{
  "n_layer": 11,
  "d_model": 128,
  "n_head": 4,
  "n_kv_head": 4,
  "head_dim": 32,
  "d_mlp": 256,
  "vocab_size": 25888,
  "activation": "swiglu",
  "norm": "rmsnorm",
  "norm_place": "pre",
  "norm_eps": 1e-05,
  "positions": "rope",
  "rope_base": 10000.0,
  "rope_fraction": 1.0,
  "qk_norm": true,
  "attn_scale": 0.177,
  "bias": "none",
  "tie_embeddings": false,
  "parallel_block": false,
  "init": "trunc",
  "init_std_qkv": 0.0594,
  "init_std_o": 0.0594,
  "init_std_up": 0.0594,
  "init_std_down": 0.0,
  "optimizer": "soap_variant",
  "lr": 0.0169,
  "lr_mult_qkv": 0.4,
  "beta1": 0.95,
  "beta2": 0.99,
  "lr_head": 0.00785,
  "grad_clip": 2.0,
  "warmup_steps": 70,
  "schedule": "wsd",
  "decay_fraction": 0.8,
  "decay_shape": "linear",
  "final_lr_fraction": 0.0,
  "batch_tokens": 131072,
  "seq_len": 1024,
  "doc_mask": true,
  "z_loss": 0.0001,
  "train_tokens": 300800000,
  "steps": 2295,
  "dataset": "wikipedia_en"
}
Each number is 128 + 32 x the weight over its row's rms, rounded and kept within 0 to 255. Layers, rows and columns count from 0. The size above them is the row's rms in percent of the matrix's.

# layer 3 MLP gate, 256x128, rms 0.301, rows 15-32, columns 0-127
size [ 95  94  90 105  94 102  90  94  97 107 116  96 104  95  96  91 103 100]
[[109 176 125 175 151 129  95 109  92 172  91 129 170 166 131 155 101 168 130  93 178 156 170 170 142  88  64 123  91 101 160 132 107 140 175 159 161 101 148 153  93 204 126 120 105 146 136 100 145  92 183  94 143 102 152  63 150 100  96 151 189 157 162 132 122 153  72 114 143 131 165 154 136 154  79 124  98 116 112 127 104 129 193  89 138 131 122 135 152 104 139 204 129 183  82 157 132 114 154  73 136 183 155 142 120 169 149 116  98  97 114 135 132 157 156 113 116 155 144 109 128 195 111  99 117  76  75 184]
 [187 201 118 187 154 104 136  81 121 106 141 143 151 131 166 196 135 136 152 115 111 154 168 128 134 158 140 225 175 149 124 135 163 150 206 172  95  94 189 160 165  82  86 104 112 138 119 107 128 115 111  99 161 156 119 123 155 108 140 135  68 157 117  82 135 106 101 143 157 129 109 145 102  92 155 115 118 139 103 171 130  95 129  74  93  95  64 155 159 159 127 148  95 123 146 141 129 148 126 165 216 132 107 156 167 112 109 172 130 101 179 129 132  91 100  87 122 112  87 167  82  91  95 124 112 145 161 160]
 [162 162 137 176 159 145 146 186 153 153  79 189 143 121 123  96 150 184 107  67 128 141 129 128  92  98 135 132 105 128 138  55 132 134 150 160 140 135 191  78 151 155  95 167 135  86 201 137 178 110 173 133 144 101 132 109 186 118 182  86 157 169  63 143 138 144 136 131 142 138 157 111 106 103 126  85 123 118 141  70  98 103 127  75  82 126 141 116 159 200 145 143  98 157 101 104 133 107 102  70 157 105 112 100 112  84 152  78  73 114  63 105 119 144 139 146 141 109 193 168 124 141 105  98 145 149 136 163]
 [202 155 126  60 125  64 121 142 144 142 120  71 151 148 116 154  61 158 131  92  97 113  45  58 135  76 124 108 179  87 133 134  90 144 128 112 154 130 119 107 115 125 118 149 128 107 171  90 120 106 117 159 215 187 121 129 195  80  83  55 131 135 145 140  81 142 106 137 102  77 147 118 122 125 108 122 185 101 108 123 116 135 149 151  95 131 108 164 170 113 153 152 103 104  93 120  91  91 146 111 114 124  70 141 133 108  96 118  59  86 157 119 126  93 143 154 115 135 150  71 118 132  75 145 143 120  97 109]
 [168 135 166 119 150  89 131  94 118 207 142 112 100 220 176 176 192 131 128  91 174  87 168 136 119 139 115 124  68 114 199 143  99  90 146 165 114 107 147 169 161 168 127 155  92  71 126  84  92 114 155 103 128 104 134 110  83 159 133 160 128  91  87 136 160 113 132 114 146 136 134 102 156 146 128 191  94 129  98 121  80  73 115  46 171 109 134 127 170 170 177 101 164 125  85  88 116 115 133 155 117 180 127 119 154 108 149 154 113 187  87 123 120  84 145 159 124 148 170 160  99 146 167 121 129 119 125 123]
 [140 156 187 171  82  93 136 120  57 131 190  94 153 152 121  94 130 125 100 147 135 130 142 107 134 147 175 161 107 168 166 128 132 150 146  89 172  75  68 168 130 161 116 125 138 108 132 156  83 121 147 168 103 188 109 146 121 185  60 131 106 108 120  85 132 151  89 114 150 109 211 132 139  94 184 164 166 176 140 137 163 135 104 138 152 105 140  93 114 141 135 132 139 145 200 103 177 140 152 111 171 133 163 134 144 153 170 103  77 110  90  89 168 168  63 149  76  81 110 132 131 104 139 135 131 148  93  73]
 [127 165  64 132 138 142 140  41 128 143 183 172  57 100 199 159 102 135 213 181 172  97 144  61 143 151 176 146 146 123 108 140 133  81  44 154 101  87 116 166 176 136  96 112 182 152  94 152 119  89 104 101 187 117 102 153 132 189 142 126 135 183 135 152 136 104 119  99 124 128 114 136 121 145 142 149 156 156  41 136 144 131 149 125 135 116  91 154 123 186 129 119 145 134 150 117 156 163 127 123 101 130 119  92  93 148 118 122 104 138 136 116 126 105 148 181 155 103 108 155 127  86 152 127 193 111 112 111]
 [120 128  89  81 106 139 139 134 121  91 109 159 155 169 161 118 129 109 163  45 100 106 169  94 114  77 116 141 179 117 140 131 106 142 154 113 176  70 186 149 202 117  93 105 162 108 120 162 139 164 160 137 125 130 148  92 161  55 141 163 108 101  82 122 101 131 132  42 139 109 134  87 146 109 205 155 179 121 136 106  99 105  97 145 162 195 133 145 158 166 105 121 126 145 130 172 160  70 181 100 125 148 128 130 139  82 178 176  98 124  70 131  82 154 135 146 110 140  89 175 123 126 145 134 119 157 170 118]
 [ 51 115 114 146 132 110 112  83 111 172  98 113  90 130 146 160  46 129 136 117 122 105 119 130 101 160 176 113 153 142 164 109  91 108 190 176 114 114 126 145  55 108 126  58 106 173 132  92 141 118 107 119 113 135  95 178 136 110 177 125 120 124 139 145 180 141 119 134  80  84 160 100 111 170  81 133  91  79  99 147  77 153 163  58  69 143 128 100 128 164 220 117 146  66 134 138  72 116 188 104  73 165 114 102 132 139  88 170 100 107 164 131 148 111 120 144 134 131 104 110 139 103 112 116 161 121  98 152]
 [115 131 153 130 172 154  95 126 171 160  91 106 132 140 140 135 120 166 131 104 150 139 104  95 150 165 141 116 122 134 163 125 129 124 115  67  87 159 145  92 109  85 106 116 140  82  99 140 128 157 120 165 133 146 125  87 158 109 114 135 172 108 123  88 112 112 176  89  71 149  93 122 156 154  77 129  78 132 136 127 151 122  88 141 122 184 123 150 109 184 119 179 170 114 164 127  82 146 183 134 104 145 138 209  82  98 145  29 104 164 105 108 145 151 186 113  97 172 175 195 163  64 122  95 209 102 141  93]
 [ 64 106 143  86  63 118 164 139 130 114 124 147 145  35 114 132  79 133 143 120  89 161 117 104 160  83  99 129 186 182 113 117 119 109  74 118 143  94 128 127 120 192  85 122 117  94 182 123 128 138 115 148 143 108  98 132 196 117 146  91 174  96 154 137  76 127 127 117 144 116 138 182  54  81 137 103 181 122 179  97 100 160 206 139 124 142 165 142  53 103 176 126 115 184 134  83 151  98 102 101 111  99 105 132 129 155 109 101 149 101 152 150 133 140 133  83 159  85 110 154 151 166  92 149  94 135 152 119]
 [161 142 131 100 147  97 130 123 154  54  90 144 151 139 167  76 126 151 164 117 115 135 107  46 172 106 177 125 101  95 128 154 186 144 128 130 116 137 130 134 136 183 135 144  98 151 191 123 121 137  82 161 127 105 137 143 152 101  76 134 154  82 137 123  70 106 164 126 119 153 148 155 120  87 122 118 158 152 144 112 146 114 135 111  90 149 150  75 124 115 120 125 136 210  69 105 133 123 149 135 144  96  88 162 163  74 180 158 161 185 111 138 113 190 153 152 182 120 150 119 142 149 126 130 192 147   6  98]
 [114  92  74 193 144 169 166 129 152 170 135  65 141 128 151 128 161  81 136 115 165 110 109 155 134 132 129 150 184 103 144 186 121 150 138  57 118  99  87 154  93 125 132  88  95 123 114 105 123  73 137  94  92 117  76 127 120 137 188 156 107 137  44 100 179  74 142 103  91  96 135 115 128 168  79 177 151  97 131 135  79 177 109 120 120 114 148 131 172 149 150  68 110  74 157 100 189 148 115 167 151 123  93 157 123  93 111 127 168 130 142  82 107 133 126 149 140 178 138 159 149 110 204 111 168 132  94 153]
 [170 123 164 149 178 137 175 138 159 102 197  95 149 118 105  83 130 123 147 184 124 112  78 182 118 128 129 105 132 106  16 108 158 130  96 134 165 112 133  93 136  93 162  54  95 122  71 111 189 198 123  74 148  70 105 171 132 156  92 139 177 129 151 122 184 111 141 150 150 145 146 149 137  83 186  94 142 116 168 127 109 157 126 118 150 104 159  91 151 140 135 103 129 124 150 110 132 176 142 150 123 111 150 119  84 159 112  93 147 126  92 129 140 170 142  91  86  90 101 122 123  79 142 127  63 119  79 155]
 [ 96 136 151 191 157 126 136 132 116 143 116 177 147 171 161 170 137 142 104  86 220 135  95  91 185 139 120 181 164 109  88 156 141 149 107 137 153  99 114  92 112 143 107  85 152  80  94 134 165  78 109  94 141  64 108  99 119 160 125 109 188 158  89 117 158  88 183  92 130 109 168 103 171 135 163 106 176 114 172 114 115 105 101 129  83 145 114 151 107 140 142 136 156 125 141 108 136 162 118 113 197 105 176 152  67 186  98 130 139 120 142 152  93 116 177 116 139 142 161 189  71  94 154 147 153 152  61 131]
 [160 123 134 102 126 140 137 156 127 126  81 132  90 152  99 179 133  58 130 154 170 104 109 108 178  90 132  90 202  52 109 135 168 120 148 144 139 151 178 118 143 133 171  66  68 127 118 134 190 141 169 164 179 118 167  52 112 152 156 119 164 119 167 111 139 192 134 136 127 119 111  91 112 178 167 104 137 146  89 127 138  81 102  86  67 147 150  82 152 234 178 125 132 173  85 132 142 101 122 151 143 149 111 104 117  96 145 105 108 125 130 103  91 163 162 131 109 159 117 139 114 110 140 140 163 164 137 114]
 [144 119 138 149 114 187 139 139 136  94 154 102 114  88 107 143 156 102 107 174 189 127 118  83  84 147 137 159  72 145  77 119 206  92 105  94 145 161 109 134 151 113 121 145 121 157 122  77 117 115 174 100  82 122 147 114 162  93  97 144  84 107 114 112 119 149 111 164 154 160 152 121 201  87 158 126 129 192 149  71  74 132 130 124 117 185 122 110 120 206  87 176 140 133 166 117 180 128 106 203  81  76  86 110 131  92 104 134 102 109 116 167 109 147 191 128  96 157 139  91 129 145  66 153 156 131  98 101]
 [128 117 124  79 115 117 114 109 148 139  85  99 164 140 136 142 160 144  60 142 199 128 117  98 146  94 124 179 121 111 118 157 122 182 136 161 110 115 147 122 152 122 183 123  86  85 153 180 108 144 126 114 182 131 122  75 117 131 134 135 171 103 190 152  95 141 194 148 145 112 189 142 162 126 139 191 147 135 160 129 179 158 147 135 191 120  73 104 176 109  76 123  69 107 172 110 101  86 235 102 120  99 135 123 174 112 138  77  93 177 122 146 138 186 134  88 131 166  85 105 129 130 146 163 117 120 100 127]]
# layer 3 MLP up, 256x128, rms 0.315, rows 15-32, columns 0-127
size [ 92 102 101 102  98 108  93 101 100  99 124 102  98  95  92  88  99  99]
[[129  72 106 101 110 145 127 152 115 145 178 190 133 117 176 112  99 147 132  65 129 160 150 116  87 108 177 133 116  81 108 169 102 114 129 139 165  73 155 118 117 137 100 176 152 174 103 217  93 221 134 141 137  98 136 139 135 142 102 134 133 126 152  91 113  63  67 116  56  97 105 147 107 102 171  91 100 123 128 116 142 143 159 151 174  78 163 149 139 167  77 133 145  84 130 138 154 169 134 166 109 111 132  91 135 106 135  99 167 171 115 119 123 143 157 130 156 132  83 134 132 120 192 132 104 107 221 162]
 [126 127 147 132 143  84 111 117  85  77 151 100 136 135 123 140 117 133 182 116 137  91 160 133  90 131 143 105  76 142 169  61 141 130 148 193 195 135 152 156 146  79 147 135 108 156 160 120 126  81 136 115  82 150 132 101 179 128 178 181 124 169 120 144 156  64 147 159 126 180 181 117 165 114 135 180 131 182 127  97  84 141 107 113 140 179 192 118 156 147 145 156 179  78 120 136 145 107 127  90 120 177 137 137 127 143  73 108  88 149 104 123 169  85 111 127 105 103 153 192 155 207  98 128 134 194  78 118]
 [146 163 149 143 108 142 111 148 156 178 160 148 165 128  87 109 132 134  88 148  79 136 134 117  74 129 112 177 135 174 100 120 106  79 114 169 148 174 136 154  77 144 145 134 117 101 183 143 158 118 126 112 112 151 115 171 133 118 196 144 163 175  94 171 139 170 164 144 100  95 101  74  89 136 128 127 155 138 126  80  52 116  82 168 102 132 124 152 126 112 118  86  45 124 129 114 159 104 141 137 167  96  73 142  38 170 136 157  91 124  77 106 128 154 136 117 178 105 194 171 177 121 155 137  86  71 127 104]
 [154 147 114  87 142  69  81 162 162 127  94 132 133 105 100 133  96 141 172 109 112 115 122  89 154 127 128 125 137 171 148  81 169 120 105 104  92 110 143 141  99  74  95  80  96 102 113 140  94 123 134 195  85 126  76 114 145 109 147 133 125 121 134 179  89 141 165  85 124  85 123 142 178 160 137  90  90 154  95 125 112  47 120 114  87 116 135  96  40 167 185 161 110 163 117 171 146 140 163 168 206 148 125 161 124 126 114  91 141 114 133  81 157 107 101 116 163 143  67 152 171 114 200  98 109 157 190 134]
 [161 119 105 144 158 135 119 117  57  70 119 136 177 146 128 156 142 142 126 176 157 135 127 120  75 145 144 132 135 139 107 159 137 113 137 131 125 162 131 134 143 132 165 131  81 142 157  91 158 119 173 157 137 126 156  71  93 153  96 134  58 167 183 117 155 139 145 184 136  77 131 102 132 127 109 127  92 130  72 136 108  41 131 150  56  83 197  93 130 161 136  99  68 155 131 163 155 133 144 140 146 108 168 133 117 208  85 139  68  91 130 138 137 152 104 156 127 185  74 129 168  83  94 200 158 135 160 141]
 [141 118 128 126 157 155 115 101 191 171  55 130 142 131 130  61 138 160 122 161  87 164 105 133 113 127 116 107 128 130 138 109  54 138 149 113 123 125 116  68 132 167 130 128 143 124 159 127 139 137 143  74 135 140  96 115  98 118 108 206  81 107 175  75 133 184 153 125 117 112 159  95 114  66  56  81 132 123 155  98 144 193  97 124  67 101 123  94 148 170 108 123 118 104  85  74  90 137 129 102 136 157 166 139 114  82 133 145 161  75 130 175 121 112  79  99 112 168 157  85  99 192 108 203 122 142  97  97]
 [ 78 100  65 160 131 142 104 108 119 139 153 101 115 105 101  93 118  88  87  72 158 143 145 157 137 122  97 152 158 125 129 147 162 149 132 108  67 128  67 142 123 143 118 121 126 108 124  80 141 177  91 141 155  82 128  98  96 113 183 150 117 156 121 160 101 151 163  80 122 140 139  61 166 138 168 187  96 107 121 144 126 202 136 158 111 158  89  82 174 130 110 141 138 121 108  31 132  87 107 150 138  99 128 146  80 113  86 117 146 124 117 166 150  66 162 137 114  53  69 165 148  69 192 130 155  94 115 116]
 [ 92 134 115  98 159 148 161 158 198 113  56 147 168 150 117 136 125 136 124  80 108  95 121 130 114 135 125  96 122 146  63 167 111 123 206  64 188 110 170 165  82 141 175 151 131 101 153 117 155 127 136 164 145 129 113 121 150 162  99  86  92 113  95 113 132 114  69 115  93 150 151 131 202 141 135  93 160 127 139 161 163 115 157  80 108 108 162 141 111 170 120 142 113 114 152 160 116  89  81 127 165 157 234 173 115 114 170 123 133 166  93 117 100 146 122 155 101  89 150 117 112 158 166 158 130  57 187 120]
 [152 142 149 110 129 162 154 179 105 150 158 176 127 154 133 119 144 148 200 116 146 167 141 157  99 164  70 126 125  86 136  98 212 137 140 131 154  80 161 150 149 152 107 131 132 155 145 118 109  89  66 128  97 199 177  73 114 148  79 131  93  94 150 137 126 137 161 138 171 125  84 141 144 112 113 135  74 136 125 124 106 126 109 204 211 146 141 124 147 175 130 120 133 119 141  95 182  94  74 165  84 148  85 119  76  69 168 148 153 173 104  73 107 114 149 176 119 158 136 132  97 133  75 171  97 127 114 110]
 [150  74 138 153 125 117 157 157  82 127 121  82 238 122 127 116 100 145  90 183 128  93 163 119 137 106 127 121 138 126 132 117 118  45 165 168  98 159 108 126 135 123 182 171  94 190 110 118 128 168 163 120 143 144 151 169  75 132  99 121 122 146 102  90 152 109  91 115 159  87 117 163 133 174 159 169  59 144 149 132 116 136 177 132 102  91 153 145 189 109 143 103 109 113  96 161 145 128 150 104 107 141 167 110  81 165 170 153 116 158 195 151 124 131  60 106 179  82 102  64 158 132 134 179 128 150 103 147]
 [ 36  97 139 150  69 144 105 130 111  98 112 116 121 139 125 152 142  62 103  98  84 134  72 135 114  74 139 110 152  80 105 140 141 126 136 135 140 112 166  91 112 155 178  76  71 141 180 136 133 130 121  90 149 133 178 160 150  75 129 148 100  87 143 173 110 132 156 155 162 153 185 186  81  99 216 160 153  98  92  96 117 125 171  73 143 157 166  86 135 152 141 187 158 123 148 136 139 131 118 114 108 114 126  69 187 135 209 125 102 160 145 110 102 146 155 138 155 100  88 142 112 163 153 137 110 103 129 148]
 [ 95 137 148  92  95 151 155  97 173 105  87 161 146 141 109 135 112  65 123 107 108 136 127 123 155  87 108 116  72 152 139 179 121 145 109  92 143 150 161 137 170 108  97  76 140 150  75  76 169 117 117  76 130 129 108 115 119 167  92 156 179  80 158 113 133 111 131 114 164 100  95 113  93   5 137 123 175 192 194  75 139 127 127 119 153 175 202 177 101 147 139 106  99  98 161 112 122 156 114 138 129 131 139  92 157  92 166 150 152 112 171 125 144 124 112 105 118  84 186 166 193 150 141 137 141 100 101 146]
 [110  73 154 169 169 138 163 129 169 155 169 143 115 158 109 119  95 203 105 110 148 107 127  72 108 111 125 102 181  94 138 180 112  99 106  72 153 129 129 131  57 110 154 146 180  94 147 136 125 128 131 180 138 142 145 141 168 156 131 136 122 146  93 151  85 127 169 212 129  97 142 144 146 116 148 116 153 141 108 101 143 115  93  62 133  86 182 145 132 132 181 136 178 103 160 162 118 140 153 180 135 159 139 118 163 147 161 138 133 172 152 165  92 186 103  44  61 161 180 150 124 147 102 159 155 119 174 162]
 [ 85 171  73 114 133 160 112 175 126 179 107 108 107 104 148 175  59 113 127 169 146 108 136 131 186 114 127 166 151 116  78 104 112 119 141 156  75 147 178  87 148 125  75 131 196  93 153 169 182 140 135  24 117 134 128 114 177  71 143  99  90 145  95 133 128 172 105 193 153 143 117  73 106 120 129 135 166 177 115  90  89 102  93 128 128 125  95 128  99  83  96 142 155 151 175 101 109 123 107 140 130 174 120 103 128 115 104 103  86  94  56 143 136 131  73 102 114 102 148 132 137 153 144  79 155 122 160 117]
 [174 134 107 134 111 121 130 150 133  69 172 108 181 126 221  86 124 176 133 136 128 170 146 172 102 127 145 131  86 141 116 126 124 127 172  77 176 173 111 171 104 120 146 161 153 178 151 127 151 111  92 146  98  88 153 165 108 171 118  99 116 176 116  98 115 178 168 123 189  79 131 152 102 108 166 155  92 161  83 130  77 167 109 114  37 131 114 135 112 120 136 119 133  99  59 152 124 181 112 118  92 149 176 148  53 112 123  71  73 112 110 127 143 143 106 173 168 155 138 132 132 102 120 150 146 129 109 177]
 [113  85 178  59 131 138  82 120 103  99  92  97 114  89 115 144 225 156 115 101 140  82 111 109 154 121 159 125 123 119 167 117  84 113 124  95 137 159 139 137 143  51 144  76  75 110 137  87 184 139 149 128 145 140 123 147 156 138 142 146 154 192 144 137  98 161 130 130 148  60 222 125 141 159 119 117 176 153 117  92 105 116 120 124 125 115 157 142 131 181 116  99 126 175 104  92 118 156 120 172 141 101 103 154 100 148 152 139 138 136 132 107  79 178 140 115  92 138 156 131 118  22 156 115 204 157 116 163]
 [150 111 133 131  53 138  83 135 118 178 119 115 100 117 162 128 133 166 163 142 101  88 156 140 108 150  86 142 137 129 142 149 113  90  66 117  86 135 119 147 106 122 134 178  69  89 118  69  87 110 132  69  86 170 137 165 144 115 132  70  86 112 179  50 100 145 114 178  84 121 143 126  98  96 126 169 123  99 112 119  84 126 158  78  80 145  67 126 129 108 138 156 137 135  96 147 144 118 145 162 118  86 144  91 147 166 153 105  92 179 135 129 149 130 162 146 107 140 178  92 218 185 144 153  54 132 159 106]
 [ 46 111 129 117 134  93 176  87 138 105 147 131 158 160  78 194 114 140  97  86 129 186 122 134 102 149 171 141 142  39 132 162  89 148 119 145 174  94 196 114 124 144 146 136 119  71 105  59 143  70 166 131 118 177 178  60 128 129 119 117 132 130 119  81 155 123 135 136 120 125 166 166 120 172 144 170  94  86 112 123 152  79  71 145 179 117  99 153 118 115 132 147 186 166 114 122 161  94 114 113 182  77 125 134 132  93 142 121 103 171 144 137 119 116 147 194 129 153 131 156 168 145  92 180 136 150 134 130]]
# layer 3 MLP down (transposed), 256x128, rms 0.296, rows 15-32, columns 0-127
size [ 96 110  98 104  80 105  89 100 100 106 113  92 104  99  97  90  95  92]
[[166 118 147  84  94  93 164  73  66 122 139 106 142 132 145 121 167  79 186 107  75 187  83 129 107 147 151 143 139 138 107 113  88 134 111 155 137 172 133 122 105 135 183 135 170 169  76 172 102  97 125  83 187 168 100 134 105 118  86 173 105  99 154 110 104 113 117 164 134 130  78 154 147 158 158  87 148  93 140 117 128 102  85 187 108  89 131 134 160 148 161  78 149 135 120 152 109 201 102 176 229 104 180  93 179 165 114  74 102 104 113 121 149 161 119 120 124 158 128 144 107  99  90 119 113 102 124 115]
 [127 143 128 119 197  97 185  83 146 122 162 155 173 114 182 192 154 120 141 193  79 181 168 150  77 168 153 156 128 149 165 110 141  93  96 107  68 110 108  67 138  94 105 129  81 109 142  90 116 126 166 110 157 155 142 134 187 121 171 148 125  71 160 151 150  96 156 144 164 145 130 127 165 161 138 187 103 120 141 109 138 180 120 177 146 138  90  71 100 106 153 113 121 120 138 124 132 167 123 104 178 134  58  67 117 135 102 114 141 130 144  85 151 117  93  62  98 161 116 156 112 101 164 117 166  95 120  82]
 [145  92  72 115  68  86 116 103 136 131 137 125 140 103 142 147 117 104 179  42 128 117 155 114 133  77 174  39 111  74  67 124 106 147 118 106 117  94 153 130 178  78 172 101 157 113  96  65 100 142 174 120 119 160 112  73 169 158 105 120  95 117 104 132 109  71  72 104 130 148 195 107 154 135  93  70 118 123 132 126 177  75 133 138 151 170 109  85 123 141 130 154 106 172 116  40 125 155 118 102 129 164 142 107 137 114  82 134 110 101 123 115 141 155 151 103  77 117 137 122 147 184 125 158 121 156 163 122]
 [152  86  94 116 118 146 147 133 142 146 133 139 183 120 145  71 114 101 101 139 120  77 107 118 195  51 194 101  95 126 149 125 140 124  88 139 148 164 160 177 184 146 108 164 160 111 164  89  68 141 120 182 112 150 110 127 210 130 123 102  72 123 124 114 106  79 118 116 149 177 161 152 156 179 102 160  92 151 177 124 144 103 136  50 125 120  83 163 100 156 115 186  85  94  93 110 170  65 153 122 123 124 150 120 161 127 106 101 155 143 135 143 142 184 127 102 107 111  81 180 132 115 112 119 171 181 125 124]
 [116 137 148 130 112 143 166 100 154 168 100 134 108 114 147  90 148  91 116 102 122  99 122  95 185  78 117 108 127 104 191  75 132 129 114 108 127  78 143  93  99 111  87 102 130 119 154 108 100  97 118 151 175 183  78 126 155 104 150 123 159  80 115 123 135 129  89 123 139 179 131  86  96 130 165 158 125 113 136 120 151 226  97 129 198 180  68 149 139  98 100 112 176 115 107  89 160 116 176 125 103 122  94 161 100  71 162 112 132 117 111  95 241 140 158 108 159  60 141 131  98 138 130 103  74 158  88 113]
 [100 108 165 133 154 149 124 139 197 165 134 106 155 151 160 140 139 184  49 121 138 141 116  41 146 135 169 141  74 121 122  78 107 153 102 143 116 145 157 164 152 144 190 127 146  63 111 134  83 104 200 116 126 162 103  80 127 116  74 129 139 105 136 134 197 136 147 145 141  81 141  96 115 161 184  83 113  77 118 140 145 132 136 191 119 106 116 100 166 154 179 104 109 169 128 121 175 136 176 162 141 216 153 169 162  96 165 133 108  99 121 102 119 151 138 115 163 156 119 107 143 136 188 135 114  89 145 105]
 [157  61 111 154 156 187 161  89 125 116 127 166 100 112 157 143 138 139 167 194 145  94 181 157 122 227 182 149 125 103 119 182 119 160 120 145 130 115 171 124 130 137  98  62 167 113 138 130 100 106 167 145 106 141 123 142 103 161 161 167 137 138 193 215 123 177 130 123 143 148 126 145 123 154 126 180 159 127 157 233 135 188 122 129  90  89  76 152 134 130 113 122 131 138  94 116 138 108  94  65 141 103 121 146 139 134  93 160  87 128  70 172  75 124 116 102 117  90 118 120 126 156 134 123 138  93 129 142]
 [103 151 141  99 129 154 104 160 166 123 180 107 138 102  93 179 120 133 121 193 104  93 144 126 136 139 163 147 166 174 128 111 115 164 116 185 136  75  71 185  99 112  64 121 113 168 127 193 128  47 124 159 153 143  96 124  86 174 168 134 106 112 146  71 135 111 151 174 100 152 163 124  71 104 133 118 117  59 133 105 132 143 118 140 153 149 100 188 128 144  77 135  72  66 174 146 171 139  75  53 144 151 134 136 160 149 139  88 116  82 146 141  88  88 135 159  83 147 118 126 138 122 136  87 137 117 130 163]
 [122  85 104 128 117 138  94 134 142 168  96 143 134 165 163 123 150  90 137 150 128  97 108 121 108 182 165 201 181 143 132 141  90  73  65 115  94 123 100 112 126 124 110 104 147 170 108  57 129 126 157  96 131 134 132 187 148 109 115 115  95 123 134  78 161 156 102 177 168 149 194  89  79 151  69 143  87 105 113 120 129 164  86 140  98 131  76 135 108  78 199 109 147 102 111 139  74 165  76 124 184 108 157 133 110 134  70 142  44 117 118 107  97 131 168 126 157 133  97 159 134 158 107 161 134 125  82  71]
 [110 172 139 104  97 142 149 178  68 106 143 133 196 117 151 137 110 130 124 109 111 144 144 116 118 116  96 148 120 128 129 174 145  77 148 160 116 179 130 139 137 169 106 176 100 119  91 131 110 127 129 113 174 142  89 120 149 100 125 142 170 178 119  92 137 208 150 227 189 129 176 199  74 131 180 165 130 176 143 135 116  80 158 141  68 121  72 163 139 123 129 156  83 108 140  71  97 138 169 129 127 132 143  98  87 150 115 126 149 112 130 160 124 108  91 121 112  59 102 105 132  59 113 171  95 168  85 115]
 [ 44 130 108 103  99 170 144 125 100 131 146 116 190 162 152  80 127  94 101 124 129 162  90 128 154  83 100 149 161 135 121 139 119 183  97 161 150 111  81  98  98 162  92  90 126 104 175 137 117 122  49  81 131  98 154 163 139  57 117 152 138 148 127 157 127 105 108  79 188 168 166 143  83 125 159  90 192  82 106 125 159 111 219 160 173 156 136 147  67 100 110 189 153 156 147 105 129 148 107 104  93 143 130 128 142 158 130  87 174 144 114 101 128 118 157 185 115  87 140 156 124 133 158  80 135 132 102 138]
 [145 130 128  98  79 182 130  95 164 118  70 140 109 132 175 167 142 110 137 137 123 120 106 145 219  77 117 143 120 131 111 133 151 114  92  92 113  62 138 158 127 115  98  64 202 156  81 130  95 125 101 174 121  95 113 139  98 102 148 119 109 119 136 107 124 143 137  79 153 247 157 133 101 122 111 137 103 107 123 145 143 151 122 192 158 108  85 151  94 157 148  97 118 105 183 159 177 127 104  85 152  64 143 150 151 105 128 161 152 146  94 125 127 144 127  92 184  98 110 124 126 160 117 114 179 193  61 130]
 [ 83 147 126  96 122 139 129  95 178 131 124 102  72 166 104 120 144 137  65 121 106 166 183 154 126 104 107 145  75 108 118 127 143 167 130 128 115 154  88 117 105 139 132 126  93 113 142 153 139 170 150 158 141 152 136 103 153 115 115 155 134 157 170 129 109 185 100 135 164 141 116 187 220  84 108 115  92 162 126 125 118 158 137 120 101 163 103 198  92  51 124 176 118  67 110 117 175  98 171 139  98 185 158 109 122 150  65 169  69 161 107 110 142 122 132  79 209  65 123  99 145 114  92 113  75 114 150 109]
 [150 152 118 148 168 162 116 108  91 114  94  93  53 134 140  79 146 128 176  75 141 171 170 107 146 141 157  94  93 116 101 130  98 143 142 137 186 151 135 138 121  94 119  59 103 127 114  95 160 139  95 121 192 117 160  91 162 157 175 138 119 134  61 160 136 122 119  78 135 189 163 142 182  83 114 115 122 102 150 109 180 117 114 112 110 119 103 123 150 112 202  88 128 203 129  64 102  77  99 123 142 130 121 123 119 141 108 118 104  81 126 153  73 158  96 192  52 152 140 158 147  81 120 138 160 148 171 131]
 [121 116 151 125 121 156 141  77 116 125 135 180 119 132 159 184  59 117 139 142 116 118 115 153  84  82 131  99 135 136  95 130 129 128 135  33 103 123 169 155 133 133 108  89 115  50 104 119 179 173 218 159 116 124 111 103 140 152 178 154 186 153  63 139 141 117 156 103 169 157 101 107  68 115 123 153 128 150 147  73 143  87  68 168 136 148 156 119 123 105 118 110 175 118 108 155 139 157 112  82  61  98 161  99 140 103 116 133 129 114 132 166 160  99  94 208 136 118 120 121 139 108  77 103  68  98  93 152]
 [146 134  95 157 134  79 167 136 114 142 170  95  98 136  72 105  87 144 134  97 133 156 174 104 107 114 121  97 185 103 161 156 174 129 118 185 159 133 155  89 126 152 123 157 133 120 139 154  63 106 151 119 122 106 143  80  98 101 128 142 152 123 105  97 149  78 135 103 174 197  71 129  97  89 138 146  67 105 146 146 109 168  71  54 112 156 115  69 111  60 138 113  85  76 151 134 153 130  92 114 161 110 164  56 162 157 106 156 136 137 115 144  79  84 121 120 186 101 165 126 210 116 106 160 111 138 134 122]
 [122 109  98 150 147 135  84 177 152 100 137 129  79  93 105 148 153 124  89 120 137 132 149 134 133 179  83  71  68 165 145  74 124  70 116 147 160 111  74 165  82 199 121 136 147 180 100 142 125 150 111 137  85  98 170 141  74  63 106 128 115 164  99 179 148 124  48  81 159 125  79 172 166 108 161 136 140 114 196 141 123 117 178 118 126 173  93 164 136 168 133 150 159 152  96 152 128 120 127 178  92 149 149  98  92  95 114 148 172 115  96 127 155 126 153 132 160 105 114 106 162  85 104 168 132 164 135 190]
 [130 108 112  90 144 107 154 128  93 142 159  86  98 148 105 131 139 122 145 126 119 171 156 104 103 140 215  90 123 107  93 111 102 161 123 211 138 143 223 130 175  87 138 149 132 121  90  75 106  93 147 109  93 121 119  80 156 186 101  77 117 109 143 148 127 148 116 176 104 166 114 136  99 108 119 146  72  84  88 124 115 103 113 176 105 118 103  94 185 115 155  98 158 114 106  79 162 168 157 166 165 140 154 207 160  98 144  96  97 138 138 128  94  74 122  73 194 125 180 122  94 140 150 169 151 113 127 121]]